{"activation": "tanh_gelu", "norm_eps": 1e-05, "tie_embeddings": true, "init": "trunc", "init_std_up": 0.0198, "optimizer": "soap_variant", "weight_decay": 0.056, "dataset": "wikipedia_en"}
Each number is 50 + 15 x the weight over the matrix's rms, rounded and kept within 0 to 99. Layers, rows and columns count from 0.

# layer 4 MLP up, 1280x320, rms 0.105, rows 1017-1037, columns 160-239
74 39 25 60 67 62 57 25 55 59 19 40 66 52 43 55 58 53 41 60 75 20 60 47 39 26 77 57 89 22 55 55 99 66 67 44 57 43 19 49 57 67 62 57 32 50 41 51 42 56 40 50 37 58 55 31 45 35 55 45 39 56 43 43 78 42 49 75 45 45 61 26 47 59 46 26 62 64 34 62
58 38 62 62 39 54 47 25 46 45 36 57 40 44 41 50 87 37 75 24 44 38 73 45 56 46 34 73 65 49 47 17 58 47 62 70 52 53 36 47 50 52 38 44 54 55 15 25 23 27 41 51 54 42 21 21 58 58 72 67 62 76 33 67 83 66 54 52 50 45 40 71 75 46 39 61 69 66 57 32
50 41 53 48 45 51 34 44 54 25 58 50 30 70 57 65 52 60 29 57 73 39 44 29 24 66 37 31 53 80 56 51 37 51 59 52 33 45 37 72 78 57 55 36 48 56 58 47 92 62 49 49 24 61 48 42 47 55 56 46 27 50 42 00 50 48 62 42 75 39 31 73 39 50 42 81 49 52 57 59
46 37 60 73 59 55 52 69 70 62 69 51 00 48 53 44 72 56 42 81 30 26 49 47 52 38 54 50 41 17 46 38 37 54 50 86 60 40 69 49 46 23 70 40 59 53 30 60 58 38 22 39 43 52 70 90 43 61 70 44 62 44 74 54 33 48 41 52 29 61 23 19 33 51 35 62 64 39 50 63
44 52 54 55 43 38 68 41 56 50 29 33 52 56 41 59 66 33 74 19 78 61 58 46 33 50 55 47 29 43 50 62 51 67 40 31 43 33 59 31 46 13 67 48 57 48 53 49 39 67 45 64 16 80 63 55 24 88 64 48 40 71 32 48 54 45 33 79 45 41 55 61 25 45 31 56 39 31 58 39
78 82 56 58 64 40 47 71 38 39 48 37 33 68 50 44 78 30 61 56 31 65 80 41 36 22 64 46 19 30 58 58 81 73 44 17 63 44 70 61 58 54 37 46 57 52 64 70 50 80 52 82 76 49 72 41 48 53 39 38 47 51 63 45 48 18 24 65 87 70 64 70 24 50 24 36 10 51 38 58
69 40 35 47 34 50 43 69 60 16 48 45 33 31 38 58 51 59 58 54 57 64 60 72 43 35 51 73 74 82 54 54 74 43 48 44 57 34 57 42 38 55 47 57 60 88 27 76 17 40 46 73 33 59 68 46 46 73 26 38 56 60 61 44 63 34 31 42 38 35 37 57 56 50 43 43 47 69 36 46
35 49 36 30 63 56 20 63 56 47 52 46 43 65 50 54 50 64 64 61 51 46 13 37 59 36 72 60 64 35 69 52 46 76 40 54 21 82 16 61 60 69 88 18 13 35 65 58 51 39 36 67 10 61 51 79 67 13 41 46 26 80 40 59 41 50 76 62 59 34 72 68 68 44 59 67 54 53 26 45
49 51 47 48 61 48 56 46 66 44 24 78 35 58 36 64 59 25 63 45 49 56 58 54 49 19 40 64 48 67 48 41 70 59 37 46 44 44 44 65 44 57 42 41 56 70 47 36 67 28 22 69 67 40 34 32 60 35 37 37 57 81 52 42 58 47 61 46 54 60 18 75 55 41 46 33 41 34 70 50
15 54 72 45 63 30 53 36 50 24 56 79 85 67 59 42 54 72 25 37 73 51 83 62 52 19 20 40 31 26 53 35 39 42 60 42 63 50 57 66 60 68 54 53 43 57 77 57 63 43 82 60 73 29 57 35 40 43 66 49 57 45 37 46 58 66 20 68 46 63 36 39 56 77 82 42 75 67 72 58
52 75 57 84 53 50 33 52 39 63 55 60 46 45 27 19 61 32 50 40 63 58 44 28 59 51 24 34 54 68 28 21 41 39 62 62 62 60 36 73 61 76 54 55 50 73 63 44 52 62 72 44 44 47 12 61 13 08 17 43 57 29 53 23 65 50 41 60 29 79 34 78 68 41 45 52 37 75 84 49
60 37 51 35 26 65 49 16 45 34 39 65 50 59 43 57 36 42 50 62 64 64 40 35 66 68 56 44 66 31 33 50 43 67 30 96 64 39 73 50 82 68 62 44 38 78 24 43 42 49 65 40 72 45 59 68 49 41 39 55 33 29 40 44 46 55 58 49 46 28 41 48 77 57 53 57 84 44 29 49
45 26 64 23 64 62 35 44 33 47 44 40 53 44 69 41 47 59 34 38 62 46 46 42 51 55 62 38 28 48 13 54 73 45 51 69 53 55 39 46 40 34 61 72 42 66 36 51 61 34 77 32 33 54 57 64 37 50 54 60 90 49 85 64 56 58 46 40 62 51 55 37 45 61 36 46 39 48 61 36
54 71 56 64 41 56 37 63 40 56 71 55 47 51 64 65 43 73 60 43 48 34 71 39 44 34 60 49 60 46 45 38 36 52 53 31 56 61 28 38 58 38 43 36 53 52 43 30 56 59 54 48 41 56 54 60 36 55 41 62 54 60 44 19 41 44 47 68 46 69 38 61 50 51 50 56 33 51 48 31
60 65 49 40 42 51 53 36 51 49 55 64 41 55 21 44 21 58 38 32 51 35 63 57 61 48 29 64 32 22 27 44 34 45 44 56 44 77 48 42 44 67 69 70 62 58 42 40 60 47 24 18 57 48 60 41 40 40 58 54 31 72 63 52 58 52 35 64 59 33 51 99 08 54 59 46 55 62 52 52
57 61 60 63 46 53 43 60 54 73 46 48 82 46 58 31 15 68 50 78 56 67 36 52 30 44 43 65 36 39 58 68 41 61 45 46 61 50 46 25 49 31 35 32 63 53 46 40 54 35 58 36 25 54 39 78 65 51 46 54 51 37 51 42 11 41 71 27 53 46 57 51 53 51 36 53 49 54 33 35
63 56 46 59 51 51 43 68 72 90 19 31 73 63 41 40 38 57 46 49 35 41 71 63 79 38 51 29 51 11 40 20 61 12 43 41 63 54 42 54 56 44 53 43 45 75 34 39 45 59 58 44 51 39 32 53 57 42 48 43 64 50 30 73 33 65 58 59 19 46 29 52 52 62 49 00 65 53 45 34
57 62 51 49 00 69 30 52 42 53 41 54 72 78 60 54 54 48 55 73 40 63 55 52 49 43 48 62 67 32 54 10 55 37 64 59 04 75 30 53 34 43 31 40 37 29 69 28 40 70 40 34 58 38 41 58 56 34 71 48 27 44 53 47 54 33 54 56 37 57 48 42 43 69 71 58 44 60 36 33
50 49 41 43 52 44 24 43 40 42 45 52 43 49 72 58 44 69 38 45 53 49 57 67 45 88 55 58 22 55 37 62 49 38 63 72 27 68 75 59 62 30 87 38 99 53 44 35 39 47 64 62 73 68 48 64 49 63 57 45 34 62 46 36 48 54 41 45 59 73 64 36 47 57 33 42 51 72 55 72
67 42 56 67 55 63 62 39 10 67 53 48 57 44 44 61 42 24 48 57 44 64 57 50 63 23 30 41 34 64 16 73 54 58 64 48 49 58 45 59 56 60 54 32 25 30 35 39 69 56 40 71 18 44 59 47 28 45 74 28 49 64 51 64 81 48 52 37 55 57 41 38 56 43 61 23 26 46 54 70
40 44 27 31 59 42 64 28 39 52 23 45 71 39 15 58 38 54 45 56 57 60 96 37 51 47 63 28 54 44 31 46 46 39 14 42 33 52 58 19 34 29 43 44 56 49 44 67 44 49 43 45 41 71 50 51 53 62 51 29 48 58 48 20 88 33 22 39 31 47 59 69 42 65 33 59 64 49 62 27
# layer 4 MLP down (transposed), 1280x320, rms 0.103, rows 1017-1036, columns 160-239
45 56 79 42 41 61 43 57 69 60 75 44 76 55 39 58 54 62 50 59 18 56 31 29 43 59 29 62 19 44 48 50 15 54 39 57 58 34 77 34 57 55 31 38 50 67 48 52 65 40 75 49 61 55 61 76 54 66 59 15 39 64 61 54 47 54 61 28 65 35 38 44 50 41 63 60 18 38 66 17
40 54 34 26 80 62 52 61 55 42 49 58 49 52 46 46 51 39 29 51 68 54 57 56 34 53 54 69 37 32 66 65 42 53 50 40 15 50 65 75 41 51 59 65 37 66 45 49 64 46 45 50 61 32 55 68 48 31 41 49 46 57 65 54 55 44 45 61 44 69 54 34 54 70 31 38 25 54 53 48
51 32 58 53 60 62 52 42 78 45 54 45 65 36 30 57 61 48 31 54 09 65 38 61 65 57 60 16 57 52 35 46 67 69 65 36 61 74 70 31 12 70 69 51 58 31 52 33 33 42 54 28 39 66 36 66 48 41 65 60 44 53 41 35 60 37 65 55 78 38 29 36 34 32 71 58 59 36 53 53
81 52 52 52 79 63 49 56 31 59 56 21 50 85 41 39 42 66 50 21 27 50 18 72 75 39 76 53 36 48 34 73 32 50 52 42 66 53 59 40 27 62 68 31 50 53 53 67 19 62 46 63 43 55 57 51 48 50 50 36 44 79 51 26 70 76 31 42 54 37 46 51 59 45 49 33 66 47 29 22
38 70 60 60 51 74 41 72 44 47 65 32 52 44 69 44 57 20 59 44 40 61 31 50 33 81 49 46 70 52 79 38 52 40 48 80 46 74 54 43 60 71 31 37 45 52 31 41 47 24 44 43 58 66 24 51 48 11 50 48 62 61 59 26 18 77 46 50 49 23 38 50 66 73 50 33 80 54 68 60
48 53 49 24 42 68 71 40 44 51 56 58 64 49 53 59 52 83 67 39 66 53 47 63 54 17 46 49 75 60 42 33 25 50 54 43 35 59 59 68 60 44 53 54 53 32 49 69 32 48 38 54 29 49 59 58 70 59 67 45 23 49 25 31 32 79 54 74 49 55 53 59 51 55 56 45 44 52 50 48
43 74 34 49 43 50 21 47 66 52 17 62 24 42 47 42 42 63 49 48 66 71 57 54 35 52 60 69 49 54 43 87 39 50 33 25 49 38 64 33 31 66 40 75 35 71 59 50 47 85 54 20 50 47 42 77 58 63 32 39 35 41 23 28 61 58 32 45 58 31 61 68 61 46 42 48 45 64 43 67
60 71 37 53 46 46 44 49 37 56 68 64 25 43 65 18 36 49 08 69 40 20 65 51 51 63 26 34 47 65 52 43 51 68 83 58 61 60 80 45 66 33 43 78 60 62 60 46 58 70 56 64 45 43 66 28 51 39 52 24 72 38 44 36 52 43 45 37 78 71 68 34 54 26 55 03 43 48 53 57
21 23 52 45 40 54 67 71 62 41 52 44 65 39 62 48 37 72 59 60 58 52 48 44 72 61 52 49 53 49 64 54 40 51 50 26 68 50 69 35 33 62 58 38 32 54 49 64 44 55 76 58 36 46 69 50 63 20 73 37 37 47 32 42 58 60 60 67 43 56 35 61 43 50 66 47 64 56 39 45
41 51 41 49 26 63 60 46 36 27 64 53 44 62 32 43 54 27 50 58 25 90 78 94 52 43 68 29 61 47 59 56 58 33 68 34 67 40 44 41 35 42 58 47 51 44 52 88 60 39 81 66 42 65 56 19 71 36 37 42 74 52 76 42 44 41 62 51 45 63 74 46 31 34 31 98 40 68 37 51
45 57 51 20 60 48 29 35 38 75 30 49 58 47 46 53 26 49 40 87 30 51 54 43 40 47 68 49 50 16 51 73 72 89 45 32 67 57 51 23 45 52 38 60 33 75 64 52 44 34 42 56 47 44 55 31 42 16 64 48 35 49 55 72 57 53 39 29 47 64 55 44 45 55 57 49 41 52 31 57
62 70 54 49 47 34 64 44 44 46 64 44 57 41 52 50 27 35 29 69 53 30 63 63 57 62 47 50 37 58 55 41 25 57 36 34 68 67 20 39 60 53 55 54 43 17 23 35 56 60 61 21 40 63 39 43 59 90 31 46 37 10 40 52 92 69 65 37 66 52 41 41 64 59 24 71 58 37 41 28
63 64 39 56 36 60 61 57 74 58 56 56 52 41 43 35 64 58 72 36 63 65 66 63 72 28 62 35 60 42 55 20 47 36 46 80 12 37 49 47 29 67 56 12 52 42 43 50 56 54 47 36 56 32 70 61 59 43 45 54 57 50 54 44 53 52 46 46 42 46 40 35 47 37 62 35 50 69 51 72
43 56 60 60 60 51 87 32 68 79 35 38 41 43 12 49 29 54 32 43 44 71 39 64 30 55 29 68 47 62 62 59 85 51 47 43 41 43 80 66 52 53 52 71 55 40 58 55 45 36 37 60 65 75 30 43 51 53 46 52 62 36 50 53 66 39 64 59 59 35 32 37 39 66 41 43 82 54 54 65
54 45 56 46 52 53 53 32 33 58 44 31 56 05 63 61 73 53 68 51 45 39 53 55 65 54 56 49 28 53 46 57 52 53 56 32 56 28 63 52 50 45 65 32 72 35 65 43 35 51 84 62 60 55 55 51 57 97 55 54 30 47 26 40 68 29 49 33 52 53 36 12 73 45 52 68 18 62 52 42
50 63 57 45 67 48 59 49 19 45 49 50 44 36 41 68 53 38 65 31 31 54 37 42 41 63 62 40 46 69 60 50 61 15 51 82 47 52 79 63 37 68 63 61 47 64 54 69 64 58 43 72 57 61 50 54 53 60 59 51 39 25 41 55 73 32 36 58 30 48 52 34 39 43 47 48 63 47 57 59
67 22 37 59 68 57 61 46 40 28 65 43 64 36 59 54 36 63 32 37 16 26 43 40 32 43 47 73 32 43 60 54 34 67 57 60 46 62 72 34 57 52 46 33 54 22 54 43 37 34 26 64 56 65 70 52 54 68 39 38 56 78 66 60 67 50 46 42 44 61 62 55 63 40 45 48 46 47 42 86
36 32 37 38 62 32 55 73 33 61 46 62 49 34 46 55 36 62 57 65 56 46 52 40 03 46 61 66 62 57 51 85 52 37 20 62 60 30 15 48 61 48 37 64 75 74 53 42 47 59 53 33 49 58 39 64 54 44 58 37 66 45 55 66 55 63 67 55 49 74 39 41 59 40 40 50 52 52 28 58
66 40 86 57 48 44 64 65 55 42 41 54 52 81 42 63 53 38 54 68 54 76 62 38 60 28 29 39 46 68 54 47 62 09 51 50 53 32 56 33 46 66 37 69 41 35 69 48 56 51 30 35 19 54 30 29 79 32 68 45 40 48 59 52 26 56 67 51 61 39 32 51 43 64 45 34 32 55 53 26
41 50 58 60 51 29 34 62 63 37 48 68 27 36 58 40 39 66 62 38 36 60 55 38 41 21 77 55 67 61 74 34 60 51 48 50 20 39 55 56 55 50 46 45 70 43 38 42 75 36 65 19 16 54 48 42 32 47 38 63 45 52 39 51 55 68 41 61 46 58 52 48 56 36 59 71 53 58 28 43